config = dict(
    d_model=768,
    n_kv_head=2,
    positions='rope',
    rope_base=1020.0,
    tie_embeddings='early',
    optimizer='adamw',
    lr=0.000672,
    seq_len=2048,
)
Each number is 500 + 25 x the weight over its row's rms, rounded and kept within 0 to 999. Layers, rows and columns count from 0. Numbers have three digits each. The size before them is the row's rms in percent of the matrix's.

# down: layer 7 MLP down (transposed), 3072x768, rms 0.0413, rows 1304-1330, columns 512-767
# up: layer 7 MLP up, 3072x768, rms 0.0464, rows 1305-1331, columns 512-767
down1304 100:538540491552544495493504498520483465515473468503485493526486517483511515471490452499514509517489517462485503541465481515519487480496478496499440482479488467484510517489502520473492504524511477481482513505492521519534498504471539509461510481458492522478523564498496490491537484492553469527512462491507508505521514458546473487506508463538521483497514494438487495474521491509488480504480523450486515540435485531507479513478483493500505471530547489473508495530560504515525476503503512513509522513467484526498487484525496513519524501456514482470491512527558506507514485456515527510447519534502515521498525515494454511498501524516452511458490497506471521527525492478521534498489470505505491514489491492475523540472521503478500527510529489442490491494495509518481522517522473
up1305 097:509488475522480503481456525516499523519479534472472462529535487520522510470437539497508451484499496522490487468470515494489486477517508489468505471538493490515492514498505489492535526535517482483510476478476517493500487482496494520499502479533502455512507507491523484506471485498508490529477470530513489504532527504490508475500473465502528520512512555499458471519474512472484512545497468544490459432530531469498522518452487536453577495539505491525475508500479547452511498522475525487546478507505479488515467472501526499467482504486491497471479522479484485536451517473510511493527483559503501501487475532475526542527508470465476534501524502517510493486501507431500545446497462541529492491505500488479533519496510487476541513498499458466468461495513521511491518511498473
down1305 099:506504480546509543493511493497505527544455492489486474504504496501465484541513497507498494505467513481531485496480494491517515532478552508501504491487478465478504492535509496498544524499521484513517487505500475537540488551498493508452491540469525462539507476499528517492526489499497491496475470510522483520553465494482485496516455511456515503510509499500508503475521520472532493441500513512506525489491571516492498546528492495481518516456504490500515500466486523509508467472541486478454517500466463490495528497526521535472484498484468483508462522505463479508464467452486510477499505514523475526505515481517519478528538506489500517505516471532445509510493471489518486477496461476528514509539460526498474450512520471493535469484488498514523517493527495487504507498486528
up1306 096:505519462479470476512496534484507469471488499540488484508509475511502512494467538534534514504508529522478499492498510553521525490479519482500526538504458503566509468530486483530500500480510483541491488487545507492481464487483517474487447519495472438504500478525489489502496485470469486451534586537502517452509541464515505472445474498529496529488490507493489520515530453505529517488474442549520427473478517519495523462483459499487528457502497513491497500473505524499440537509516529534505490552480491472497488578468503529498460543522505462461451515512493477487530478497542518487531500478468510488516520482469490468485483491468526498477516471536531507474512508480509506496517518537486524442532495510517451512497516480521489476513508488525519476491493516510512462480483514
down1306 097:522492482483477485488509514534457514490495547506493466521479494525464518515530489508488520505547526461524540516461458501475539497485503541491477516518464481526539497454535466529506514475506523506500518506478478546551528497507489436513533504513516513520521467528446492498479477482517509506480484447461474508507522518480555558458494537493506469500546528505511510506489589444518531470509493462514501501503488531468488515500497526501493480477465508493504509516538523486535486493469497497485479437520475458475564530474471498503455504507502503492489467485532470506491518476554490471503477505482473478500504500472494512483544503497465513512521581524517495474493484502507453478449489477488539455477497516534498441520482486553512508486513495468544514513498459494504525520533505
up1307 101:498469499516515505493531475523473499478453518497493460534506492505517456528470557472453504513442541499532475536499522503445503510529450503495480522501474529516478434530492525532532532503482480518486501521486516508506450525538478501472482503501501486489496470535469483509459487491497536509481489507503505494504504481463466476476523477507483513532480473521506464449519466507465459526545492513509493502503510500530537462488496521527511481449524495515481498484522447491517462501466519434521512473521514479467480495483497493503493521534451501533504532544464517440487456470537497508527536533457493485477517502483476535467495508491496502510527496465536513508507521529481532520499501445510523501489530477475528550470477491548460508507500513471524533518492479472475472506478469
down1307 094:512511531499474507516522502527500468526483512476507471514468491509464497508503553505470510514496500494522499482465514514514490544497516520490482494525517502508501517486526519476526491494506525502492457523547544465532518545530481484468511487509533487513478539533535505533477480505489491451493475503512492506524525495499453511457506511526474498499505463552489466490525475494534498536486517492523491494477549497489535471496488472471517518483554498499477513493519448545481473504491546476483501483476506489527553465524515496489518496525472522496521486471476500491504532541550505505512483494477497536504493488482512528456505477519487523479556504498548478477562489482494510507507487508520503552502503507543489496486522520510530493480501493500477494427510541482455462501487525
up1308 100:492486531445444481514534466483512494515442500500527508524516460466503450489487538493502477517509516484482484495523503487474505514502488483453459537536524516469523535531480529516521509459518537490495507530472455451542520554522475514475484503506512507530504508537524532512518496491497513484518534501535476521466516512487522523532508536536504537490500480500470439513514510469495484504498503524517492462509473515489484549474487501464536454478506526531455454476508473537512460476447452509519502494470483489506499482513498535525514470457512523495508531469498511463476510450552507468462533497489493517504531495511516468509523459532482489527512489436548531499480466514507500525539534466489529506471475526537492474476546511466488500495516529486507488506484534524496491508460523
down1308 099:497487481491465468488554483425540486533493481523465482493455552489494499529513520525478483498430511507465507497489512473534489522526472508483500491501539494476513490489486518500484528528572486521535489477467496460512505520518477465492501527524474502512457508541461500499488486521503448464473541470520512512528540518491465471478460466479536515484512523462464523477490501563462518490496506452476468491571503529499480509451486523479526504511504487467493477520504455507516500547493477509494506506474495568516497525495516456526482457482498507497521541474499516543538483469491483501501473501507503480500496512494510500454486481477539487509477504505490528469526467478471425510499485516492576506472525481529528540512449506512516509467492506525526525461434483526470499529506530
up1309 105:479496547485529523484475465502534447437486514535517505513551511470545428510540521502526490516544459503443519486488525482479509506482500517515484473512489527492458457508493501450511533499495534532521451542495522474497495547513529469536481499484527488477478488508491475538503505507488480493482524511479458520487511469462496506489504516484534514480508478534490515520471538499508501495530524520486497497538505527489531496517508492490521521471497492474511494471530524516535461499491491481544511495506509535536536471524522521477480520489556476489502541491479539501539485466529518509473408538523518511555504494464489571491492496483481487496465458479482477463483510477511482512484491546527468506487476472468466507508496532531525461513487457445529541475513477465459523452460483
down1309 105:491454485522499530498485530492494497515459510500452503483516457515532465511502474514521474443496463519514496506479522495503532511486490473487494443490537511509517520519505501543503498506480477529487494435488496504483538474505464540492515485491487516518520505497455487533446493461482523479515525476491538491508514484497501491509455495510462514531480458497497489507517492522512431504506528546445467519466479459514474519455532507514521495557485539483493509511528474500534509467499509476457465466487497512482509545513502464518496518514529478510458456501473538508552460504507487500488521510528511453521478487497490457497520472508540487462465455467503497523514503469441494526516511493543486509502496505491513504484518509468454523486481481505497558502483481510479473522529466
up1310 107:528490514497490470475515504529528484508496491471520529511484484527510539523499506509505484498497489465472535513515530505535491465487542509465491462464487513562539487486483537477501485524537471521595534557463518473508507519518476479482525471532401469513510487450467506463470490483465499495515491499459476522527526538459537463491522520491527484514515499514504476478529482492549522497507455499485506471522475480544516541537487514497498489501505487506520477480462495523550510518486489493549481501474510525534510497520486534451473460506519496458489548561457470487510496507488524517515471516475534538472514531472434532480494496485482494542500510483509529471479478529517494519473502506487505505492488461495494485448547520518496481479467463520492490521495521449506515476541476
down1310 106:501516499486443496526495503484508466495508480453517506463472527478494539513476530496496501503496534508521508500482499476508508483486502528475508491464527527492454489510471519481525491510486480503480508490525523542514496473547542501529491479477489507535534476539516462505486505508541498516466488500524479545548489490497491493490524516556473549499459475521508515519522541482494523544498484521517443485532551487533534543492492504498518464502488534511531476462529532528552481488459477496535540493528503487576461482531508499485473488481507505479471461499552499466493487524469498464524484489486485502507470528514504505513434500502485485497514507465511500482513507518486506477533478484531513499501536496499491507472476473489508503494493477470562499488526502493493490501526440
up1311 098:507549534438522538496442503512552446499505534436537473511489487491511489481457504478512549470483447528519477528469510488486504518511522481482492468524497494496539440451496499441528527485491509459502509518513520468509494476518548463526488526526512537490529489458474519518494490516509508496479470564485475475486494486503510507513498480455451526505485531540503442495455469494546493496515476480466502500544484499485481493517481487504504527459536515488467475525485497467516482532489517503503488483544495499499501523482497463486548515499548483463512466506495502490537480454533513500480493551474468466446510460468469466494476524516460510415509521505536478528501533522487509506476506536490487499488498519493479522497487510549485533490505479501459507538533515531494477506497517
down1311 100:535476519496534505481498501492500488492499525522482467490496475463534490502481498480526498482475543510483475468513484495520477522460484512507508473520494507503555532522543488494465507489507543463504524503498533524502488494507501499529513462466459505512487507530510500483486527496485467512559511515464542556500549506486506511528499493552485441487495478520453514525495496529494543489517436552531487497538485509559510550505524548510522499523461471483515452542525473525485500515503471505517531526503511474539456489573481473472509555466510497531510515480471523508468483510540507503536463524521461476510489520562488497505474504498489429534487502461516485463465497491492486501518491523530491505521525509513500514508496501494478484531523481518501500458490511478507529475505533
up1312 101:477502489506486500475501508511471491529479477507522513499455485502520470435485469494464495523515485456516517449567484457504499487460471508492530510562479440492504493500461487547557520490538511510487457520505526541491459481444483511512530465488482479515550495485510524472484527542458473532487489500487479503460519499488506499502502489477518489499490483508463532512493535527503503478509467506479484503453505491450500499474501488455524540487461498476507492502502483485526507499486551568497496489504455461494546521500465508513517507460498499470500469487545452493522487515477500479445509530487559499457520481458518501534475454486493533472513461480497525494522498478491489510457502474495473494520491513517509463501475519477484486527516536509545491508509510493486488518489532
down1312 102:460501496474480502516530516481486486507520517461520482494467541465504497476517431500489492482492503507503542483522510518493524518487577492536465536508474484495506512494478485475499478532529483468496490484527507491533482505460478516508539455521514480530471476505480480491524464464476523497479478508444503515497544508504453469540498459521519512483535522509515497528491490544492525514493491453470513493496518492517549499525559535488484516486516498523504520512492505511478463507513524525514566484491509505501534494499532483524510512538434463494505466515518475499510483514464511482557479466509474494471505434523490516478496529496528490508512473509508533500544486461536532505450504460489493493472508493524495480488525498523469487516515485488522530478474502515506517529508492
up1313 094:468465523518496543519498495496496478503484503511477525440525504491481505497511562495518487475505514489445502452529458554492506550482517514544511487519524493491485532504547508492473490505466560486502527516503495491498543486549515449479494515493484488495508479517478510464507466517526464458443468521499492482482502481496474442529530479498514449541490520510476498474503505493483508506518508494525522492473545492537456482505515521520470560448496513502473539508483554545523486505483502505487516522492492517489504476512565553489475483511486481529471512485498465517506455470507473475526557483514506484506488480507507501504509495522476476465539516498544529486501474547491521488499481509478487530528504490533507485513538481475494516463450483476526482512440509509488518466514483
down1313 096:529468492528501483484450489501489489462484508487536463504500491461529482538505519474533549505526524488464497510498534519448478536491464482489506466545479520511511488504465451458511475504464439482482527502453510515482522495483495500535527512461538492529510456516480516550473493531485489485466486502491528550478469502504538482468475491503514516510519509474533503496536475486516483508456488479504468485505496475496517501548507479485528483491462478517472485509505498504485489506521512540493483489480517489503486470491491503545514538537480554546528497519514502482506491496557506510469538484485476481503512533503539485494527482496475507491476504511534486513480489523511523513510485486495488502526514533541497533472480499536490502500480490501487484522448485510501527487506512
up1314 109:524541541456537511490473503467501437477530498521528483496502495478496509533493477469468534507478522419479511495486488505488529499498523517503435484508506513492471494540472489487524507455489498476513471493517490510534477491502499483477501457515494462482496482534466489489512484500467502530511483482498537495562478514494488488469499483547482487500501497517460461516486486479503476534543460522515475458474527546539521479483513482485531496470524472496554501491510477507480530548507510473447533510479472498457490479485562491477499490504449484506468494501484509469497513483557477459502496493504494479501496502520491501435496464490508530558480491496498535507481474481496508480506494500500523517478499475521525515480486477450501494531514542492508491484499522521520521496477559
down1314 106:464518508522498489538503481492512525507484493456548528524509531473537516520471537519509519540478509506506498456522507519550509513495491511513481473504482494492506521457491581508486521485511537458488511500440525487471480525508507512517499488532536454504466474563521520506484512529511482489484524485539524460469451508492443559486542500503538535496526475540498499522522536459497520525503497441495488502461525484490519496524487479498489522569534519533489503491550490509467503502513572459497500531507503477483498476516495498486466528442526467525522506507429488535490520505541492501510454509432503486514513546510507510457475546504536478492500544515496501491520513507481466503479473519476508489493471504501479469491503468529518501498488499468478423504477510485515535509452455
up1315 096:451492542482451484512503495512497478482501495527478477495522501547508484521519479453481503491513477522494491520468484453455511520463497485541477527529492486512511532491488511512493539455478487516504504536499518540463470509546469484481467460539498452518479471516508484502515490523491510496519473488550470497492507521506486458516523571504497528496477480477476526504502527504550491486519448495487470479512507539498529496520444534491543507458445514525485494472477522470506524553482483488513494490464530537496487448490542541447501531497551502475495496518504482498476514514471489482527504513526505507500490490500449477529509490505503473454491496460492508493468506491515546509479479500493558516531486494462552509512530527500487503506507521497493503535502488511518524535522509
down1315 095:490521488529514464491506481520475501529515521517511528504503512473514518470452482461512494521503519545517509492501521518532485489535507465491548533553463449468468515470485497498505518495525498535466456515504459523490508514504559510490508487531538491458501510538495507477482476510520532517462539515477478523509500474523488502503501519521513545524501461520530508491489471529500473500489523519551472520488517498498439461463455502516502519487551521487546489466493497497532484481499461544517532512486506500494469508504457478514528495502484505503502519493491513514517505513522490520545524534541507478512516457545495504473523490499480494482480508506508499542437464517525506508492506443490498503506491466515501501546493500526490451453494518526517488475501480520490489508492537
up1316 107:469516481528504417494474500517484517525429508499514510474505521509513477510519498462522533517510497500492528480521498533551490487508448518475440521502528549525497495490505505462518490474521513475512503498529475481497513522517487522477518513474497457470528496500474504492496485518517473514536528503518549494516470507498537541486508518535552551508515472525474480481503506464517447504490491525452468482544512472471516505496471518510494503541450532517466487446487438452482476508470511525491481457507462495500494500514519532514479506490492483473512482509488498453509479496487507434521455490499563475510476476516536500480495519467484490482530509573478489445495521468523517509518506498482505471525510456483538497530521461481529521493465510491479499445489484530505536487488502
down1316 107:506483521510485552498497497543481495538422460508499506503449517500498481510516479506485465540510485501540521509520494492505525524535481485541511485526541516499496491519450515519477513524476495528478457519497447509527510522529531502511515530516504523460457501488481499494501499472527515523528483475471511533498502504508509524491518488516514520513488520444571517523499527534544517503498524490450513486512513475543463527514497534513508470495503508488481497529510497496537515497517480505521543459511523484456503508539521504489503484519481471520472476492493475478458485504510532522536542533547506513544520492516515533494506508540503484476481512520469509470469514537451491552526492480492499513479552486494486538482493485504513454499485581477480469508494484517515494555544492
up1317 097:488543471528498496473485543497503436499469522484500502496480479469536498496472538489526494487500473518523497534516496460513538531465492472497514491490485477528529496513509528481446551513455505501554495511495473469511471503536468490510475536487473506519533517526448511487455497501538472487506476523555504506510483516520489454483496479468484520509488524488519484498477508492511479474490503478490495517505485459489502464469483487533461504542518489515497516488490524540494491504498492525523553485509500501466547458500472478521477494533502467488539484540472498527504479475537501514499473519485486469495511532529503536527501506489445515456535506524491519488508509506469523482520550498482500482447480527475479471465484493507503541547503438466528507495516456458498496494446505
down1317 098:480542474528486503505539501530518532542475498551489481498487484498475491477494495507525493516513476506516503472491492505500472526526532525545490478488478500495511477492487519489484530480500494542476474476449518460469488525506518469470499499471433529515494530496474479504479476507490482525465524472516493510453490473455465487498568466491510548540497514528470489497534485516486522506493510495523485462533548497495490511525529498508489478514520527518536452510503514498546567528498476467522563504506485455479435521510495537512470500509493509510526499506507505475500515544513524522520488528528511479499494495499484506494541471485475486502486520460470499482510473474514465507511484498507467502529510499503495522432508455496494506527531493482447509466522495445498499522510484
up1318 101:496481466492523501471494537437526471458512503481475487477508486497504464518521535469448490510488466488486489482519562536512506469514483483529507493531501485497509470495477516527479472541541509469523520538443493529486487510496520515529481453514470493503454490500490504469523533531490545523498504503504485550498482507478434483543489483535488519523497475522474460513508480518474441534469488541495460524475505479508549479504518501468483483496480538503499475490482494521465536528513549488519505515471471486515519505482458474470508486471489508504498486496526477519491485526502487479490514488482534499540483544480499500487500498495537582516486492499507470454516512482495487475449539519485499491490477451523465544461545481505516482560489475497539479539466500478500476518459501
down1318 102:506508535502498500516514473466469506522542487485496521530502495491503515480462505537447554540511456493490544453494510495492503503538494541502485478488469516516503483501489486533487507502477428535522475494500477482532508515496511543446504513514465487536527511474464486485555509497489513495506493472487465509487516486502483511526480455523533509494499498532507469460479498526483523494517492492488459527479474526454514513485504474509533464448491502472521468504486461546502542512478458503505472472471560518509505471467496492501481519481479483528499451509518517485552462489541513506476503505502498488516514520524509477509517486515491528539482522467504521490520501502463527548531480476537503533500480498543475481519500484492497481457493481502510505562501511488553495524490523
up1319 103:505478522484520458500491464538503495513518498502505499448505509489497514486507539496478514499521563484507477505490498522525554481521511556517504453481514493479495467536521512459495490489492495523479485517517512460501535500483535525554487536492511489488554509549506453546536538536465512480544501501517461517466504466506480452549495490511462470517475498488529462498500470525540456447504474545456511499539468452456483531456500492516449491516484534491525523495481492469492502486505509486479565499492496501516534471522515491505513491488498465470543483507526507480534508498502489477483500507555517498468519479495542521536533564513482521542489487511525523457475482453511502498488485452506474486482500492498502517487486512497545537500541509452519541518502479473513498461479470
down1319 103:515534477533477431493563485520512497482495476507531516522509459523503538488517500527541488502514474496481522515522526511516540461478496507452563501485480569474495524505511503527487467531503519529505488479483549475476488522553522460482491493493504509526504508454441515503499463448510509477444522501458542451428499508536452476512479509546455533519515521495519493528518528500541510480469504526542492451539462545544457440467502454537484514525483523464515540499504479505502503481508481493519500492461523480514481482514469485510521494520532447476557485490505504524509463541505525524505486517486493525488484505495487515515548530538482467487446481492483457472513511562505478522483520519488529511500485498532482489495477504542477519508516483483537475528469535534496459507544504
up1320 100:494486449510458524452516501530479485431473490499442510495478464492503506535501509530489497491532508482468473497508510515492495522442498472529502518543511478486491488516505510541463512489513502486473531491520525513509468504500499476503533519485480470479524502461442533505506500484489472522529457524538508499484524485512544486533535465546531501478488546504484508526501454480505528488547495512496511490521477482500497430535522483509485493488503472474533496436480522502508544482499550495505481509477513491539489491486504507504504520563476490514475478563492491460469505526478493487483464517488551496512469457464474483529500526549523508492522487450492504486531523533492459480502458501519520488535501476512497514473522517499511494500484471427496504482499536533494486559489521
down1320 101:499473514527491486514474467532488493518527516489517536521504479509481491547496494513525484537480500513494523490540487498493446540471490501497499482506481502508516504491487496505484532524501511482543473514498491457473489491490539540533488498527522523473491506490495496473519529522487490489549499473518532549485491522506477504487491500470488489459558501529490503501534450430498531486535528524507464474497496526467483526482494510474491550491514507503490527486479523530432534442482508502479513521528520512483503513468493496474464491484482509512493524526474522497494504498475455499488461533530471531513509493513445474487484466543516506487502513523484560542495502491494465510478562529472515481519488489532476496503493520538555513470521535473476575536480491484467490482482447
up1321 098:478511514516526495516526521526501500515448497474485504510536490468510473513536498526504455517511554516491501518487502488482526559469477501464477478487489543464517466512457483465537464476505487476506470478530502478503526525484500496549500499492518442520582471485531479552490496497463510489523519498537436509489515510492448520501455540459533501488454477486494514475500480518536513464509490535538529476479533538517499511502535508515473511464510524514527483506525495511486563529451455512501525518506455483473508487494524501458509468493479488539483523511514509497515490481520501498482466472539479496518482489466510498510511531565460531481491498505511495535517483517493521517522484533522520460516511474481492493460511526495514507542517477466489524501538545522507488508492548
down1321 100:469533498465469480491489535505489484488449518541476507503482486490499510490463474523483476520540479547528505535484525437510519483523481466527513522501518474509485523446515497470476475498511493519463502521507488458491472456523499518483488479525465551505495479476473486455506509446446541513483501506508474490472542474499540493483534472507470471489505508523470513521452549472532486457483493460496482522532541489490499504501484503562540512506494470499487484523545491486496516475476501451516511476473494515512483510526542515490474511492501510443519511503509499497483511462484458516500510477495469497460510479543528497534495514513546500502495506539561518489498493487498507477511530499516515509490514534476519482508483485472475493532504489507494507499529494508496465499503460
up1322 097:488460526519535506525435521489476501478518505553504485501494470480518517499499507515495489491499483497489522488510488480455537518499480482496490484495522515467518466557491465469534482505542486489492470479495520483551500515541490470519488549488473466517514512485492481482509489474525515478499508548508440511527480515517512451441486550510539515506548535470473517496506541471491457460511547553496491470519452512480479498489424516522538489513483533496518455545480525492462490517468513488529478459524514463486483512477498493465498490486483505513485499512497488462481477480541480502543472506443499507448527522497479546469474468487492531454532510490506516482540491553541494486527501519503437497555496504536504520486515536509515553462505488494516514510511527537542473531504486
down1322 093:494499536523544493546528500492506468493490446517485481497496458513467469518464473522482513548494489523566525509468531470549515489532467512496503527512521524515466472518500509532504494513516457545518499466501513502517502519528508449527467471489571494498522544506471496490482549447488522451536523462506507504502491452511510470501514494520488517470502482504485510521522512496484481500511534517525486523505494506490496519516508490488508487509494496482510517529535537543488479495462507511492470493537515524478550476501513489522478512518456499508502462468546512499508488480503496479532461539519463513511486533515473511481459504492483481512506486514506491507507475515489473496508528479465514501543531487480478486490502518493542494472495521503527499521490494485534523528479550
up1323 098:496485492443507503507483517504500507454515455468451492502493494533477488505522518502454516537536474478454497496557476500507493496478502532511489459518476502452499459485471499449481510495524500501495520512472490571467496490526578515511490546508470563492524453491501486468522487525493506553465518508513512484500451506476497445550480510510457454497471498500528487506478445489506461539520481466507508503498461461475519459506511464482518521505479502522473474492512490516521533513474460550532455449516453534456527516516507524523496524444497464522509471534500506450508452461496462498491530516491494509470486523535480490510515523513498518497501524506506482521486517496540500537517463502466484478492504502487505469517541481534458542527504549506483502511499498494492476513477478
down1323 101:496499454533514490491509513500527447533521511535488507491535503477474514476535493501490492455470478479483492505501504487495541527513450510522430486527518501533475527473499493515525502494477536479496536473492500530527512458469499522519539513514485526559528532501471543460489506472473491514541445492457480517521481460509505496495501461492493487453516520498498440470478488543493489529520507495500475499506463515520483522495496494509533492527523490468509459582536518505468509488484501524479520503486509543504517518490500540492522539493490521492495495492534504493530508481497509548464501488519496519517494545483537505483491483491437545495471456450499472503492480468463498477494509542487450472497520496506501497513496503496496484483482489522539519525490510466537532588517508
up1324 096:477503490497502507545530447441533530498497473480520536517494512531534526519522484446538502525506522494534522516498534484448505519484491512552481499526502505458466520493518487543488501502510494508483511516477496460527470500511520534468488506525520524517513530524474520500516479523496492511498457506519495482491518524528537472540523513492489498497494473496519532521503448482514518498529504473505505489524536481475506505520518498523461500468464530521508474489503500494530491514479460474492457532486509484523531505486505521480499510513464509519526552471467483477499464508475481509477482479477490485507557473505523530566516499476521476477493504488504506480488507503534519494511518492495488470441494526489499474505475507456483527484494531518498511492504527525478507502470525
down1324 097:470482480483514547472499480508477537486527505513530528467517502518521489509522518515473496497521475528491524544500475570501573506469537496463512510543514475508501478491458515498529520482497507508495516462520526515498515564475519496489457495503492518492496417489552491506481488511475517459497508566463455586512450507520513529486510520556496476508532490493493511528525490492507469494504506469527498497485482556528464540532486472452497475463481479508523522500512487522488499522527545505463554487494537504541543507480531487500471487522495478512498501514538492507486538459517536495506485467462470471508530514479520471494506488520453512528456466495501451496484498503499493478512482507508490522553482458493494490542487569495472465485557509477504497497543471511512475486489525
up1325 093:477519511538494493515477482487512509528467529482516550505517537478559497524501510475473515496446507486462513464532493453476487520461492526562499486511444441491515509485509497503521519485510501495522505490468489478500530485505513533510490476487487462541511482504467508480517501494543510477498523528460522477509526509530502455461530559500527482473483528510468524477502470514536515502486503485506509493526527503471516492517522476533505492512505470523472548511518518475515485513483489470458473506447491468527492516514464525533470484485489509468495509514507491469499493507509528520486489518462500556520506501465505497488490465505481505438499498503498502505430529573517536495458485494497498547510459521532495484513547497500503486505504519498495481534472514475500480521458439
down1325 093:525482472461535479505518457562458505529477544519519486500475492485496474477519509531495522495496534481501479469501528502519525508563522543473487514474525524491481486527485515521470462515520479517500511556523549526533473572471495500497492487508493510509491481507522537502456504494440498452544471491472525527504486512448467516470490448521468517494495523519504476514504504481523507540518512460513524500470497487527495496477489479486483532503521519490508513546458487534475530469504489518454460474529510480487513559493474455513473498541468539496509480518498529481515505471517480514525479504536500512503502486457485490500470491513472467492530478480511455535534525481506517499531524502517528552474550508469497492514466530534485460487492474457545459458569509502515509504497530
up1326 095:474497563518535507488500466488490456468504500506512525492530510520488469497491540492477558516515478509463495541534489497469531527490495523526456455509541454511493474505498505477512499461478490521482524493448489530506518462509509525485520534531478522453551498475473479494513530506485525524524502473511486491490489492513428508487495496517473438470467522501519536558441538491527479493529514517500511488525496519460488478545527472500478517460473532473448528468520554499517509486467482510505506471521490546528528502490497530483471458457520465471483477491453508484510515483468512456541549490517467516486526475498493481478542526502474525464471471525536507482482503488521475476499509510526477536468539491490488498519493517501522495523503499484457483499460509539488475546534450
down1326 093:496482479498524458491466501488453491533516508509524460494504493516493471515471484491501514499451538498495519483520509506472501472454492482475531511511492514471494496481461491491497503480516495477520484510522454500501528501464560513528549507499476551504526495501492540514540500506522476572489490485544459473518503459517508519508470514529484483466487501485534506485503470536516491466511454500494492491495496495469476549492473459462490469519480523519479510521474483472494514546475491573525496485503524514500498505471548463457526469486501483513499497481496455483497490510488501517495503546502475469519475508515519461486567487493504488481481551478486517500496512540475467457514466533535552500517493475491511538489503545467538476510487457517471507463525464573493503509507553
up1327 097:504548546451489515468526505469523503507521503498504534478482517470515528479514502471463563485493538500483479487503551515544495510524508492484452511473492479511528524514498513502469510494510521468510540523504530497544481534500546502503535472494500447526493444497465539480476464489513461498513510469483514513502458478490496506507514519500513476516514504527490492521534501487482523533534500546522519502418539509463488501535516469503506504489520546504455505483531526499474507547510506505511496510443497489448495488488515526517520509463489487537483499524450525424485475461477482526520520522507482524502532507468487490538484490494533525529519511537491517504482502537509543494454510491481522486456521463455545536493569466479527525533496489461494510474505498504490497478484502
down1327 098:534485494509529513459502476511480491489478480528560483483499505512505513473546520501492486493487475499484512472480496524523490515499493529511552508498538484523535505467488500497464454486477480471472548520526442508471498471448507498489518471481532495509471508522501512491486513506530499505479508539474508508524490485502565521523496466464521491459501533523561501487489548480524485495510493482506504463506549508516510505515550513450487567508518511499449488526527546540508500509521472492517526479501483496532566549519438558502501477485560531499489480538505498504486522483525523475470528497525543514496503523522486492522473456463511466420504480488452505496461516499494496483521486455488516520494488507484544513503520501504498510512471502483526526556502481514495511497524500
up1328 105:473474473466526515513469520527512522486452505478505500486504494505503503464518517492495528546467525523532480504479495504501560498514518496515531506510498509526533522562499524493578528465471508507454500529498488466523466504502478463506535478476508529506453418513490484529479472493518484469482475504491464486495528469507511522508539499520472517474467504520481489489502521514486511505492508519513537452495517475564522463483495476477467449507508538455480480449489505506485505491493483494502472523542523483492494485489490509487508481463468518478495527500499511527503524471539536504522505476467511532481484494480556475492483479506493496521471478524557512529436498481504486495458514480491487521490545508520522490519507512487485471523487536515454463489490528483504522479549489
down1328 105:509508533563481478463499508518496498508521465481503483528496491547505516509486500455516562527499510481499468499497534518491494488469499468458520477473521470523455527500500497497495496549527519551528515481458544488518513489517523473507497519489480471475487458526477500482468491494526539464501493527526535511468472448549525522503479493512531529516520460461532501548487512476549520445495492468482474487488513459477523473541468511517545524522485542516504514488506464546458501484516515432468503485441530551516536442467534513484546515507506469490530501534453512475520482525501480511535481509486553474536510518518495503480531475496492457481442476545489499496511478461514483530497501463524487498519488513528522506515494422513520494490479509480492520495512490464526517520525515
up1329 093:463504478499482481503490501491487486444500521492453520454512527509537468483525507462486552508489488539525502484504423522518538505482536504517508474538487503495475465496500500483524526513475469523483502521476489545454477524495452524511534552510485508470474471497489477477462516576525504488550472491546483504498471509508541481506542530499558519504474511509506468497478480545493468477507473533488506528520465421473499498513429500508523524480483542466465552485530480487471533488503558524507469490519483489524520553454533520447499505464498469482485472490517494453495497499505480476544525515449479478498501464491518505490551505499527505447492499446511502475504488487498552468502520486481508497506467488499520508501512491563488502538511513520488471516493495498505518519512482
down1329 092:524516506437526496560478512503445496499521510523499517471536483484488517520452484505483472475493534501486504509478536496484491517418493508524505539511505492445514523501489505507495484464516508509478466485505489481499507470518535506555523517473537499458476488516534494540525514469491497525517496483478447451551531494518490485511457521487513492494528469454475525501502501539539487470455479519458518527541536486487490476494482511503529511463497500506504462479516502497478439510468480512494525509520496496515527492498493501504488471461484520522491492459502470525518566490476495518526517533530512486506519498484554509492490522522515537511542490516490517472506505522532474530480502487509577514482523503501480494503496512495514541504468522542515511525520438416525476482518530
up1330 101:486492522511519491519477513496498506492497487446525533481485468532507507481503460487502520503487463480483546459485490524467481488482491522519512518520492470567532469551493527487493517456468526481534522547489490550498479480509512491496478524466499510548533510493497542461503498527521470482509494507459500492532493529471504465494523501468532523498481485505492495483507537497525526559482453524464495507491438495527483528516464500548487512523507497490526491423484500503454463498513469498473449532485514484508451497521480488466516505497505479511475545489436520521535513464512518549522463489474491454496531500486493520449552486537506520477500518459481495525462510497554559524478512528490535493519498457464520511496509499497464477577495511522506517500435500511513484485499541
down1330 102:472502491494532499466464497467510500490475503506511493517544509481482537489474472521497494486494511469489501485472495510517533465490528506501504559465528505470466453525502483493479500511480466511497495490522472483477504519491449466533527492522468498488517504512495534528514505487515482516491521535510463482469523493525544562467506486494481534499504498506493468532507508522507511498487497454487504513506480485468473459548526530461507506512512480469496546540525485508497512486502518477540501505492487503468501492488511472437512489482487483523496507502535501460520518507483540502489493477515477493500511476512477490505481556552486477491527521494406498515518534523483505477513512511487503447532466511484540487503502483532471528526478547470492519513509486493497514492485435
up1331 103:480491464525522486459486512490502486474510501528471498503522532492515518490476481545470514517498495503483503510499487516505483511485506503464481526528502500495519509494513530495477496443493504528458483500493477502522492556529507513553481519527503511529530496512488533517440515535538511508493480507491469482486467502520479491484530492498514514503463528506514459496516477498512524512526460472501474482449489543507482455484507523488506544484483531502520499469450493482511477529473500469478520516445512461542523473477465524490527491474532536501460474521524497508517480506525582481522512467536492522488527507496484505486523497522483479510497479489492479528546486499503517523504452543506490528528443485439495542500510520510511438515510474468489475482492497487481533534517465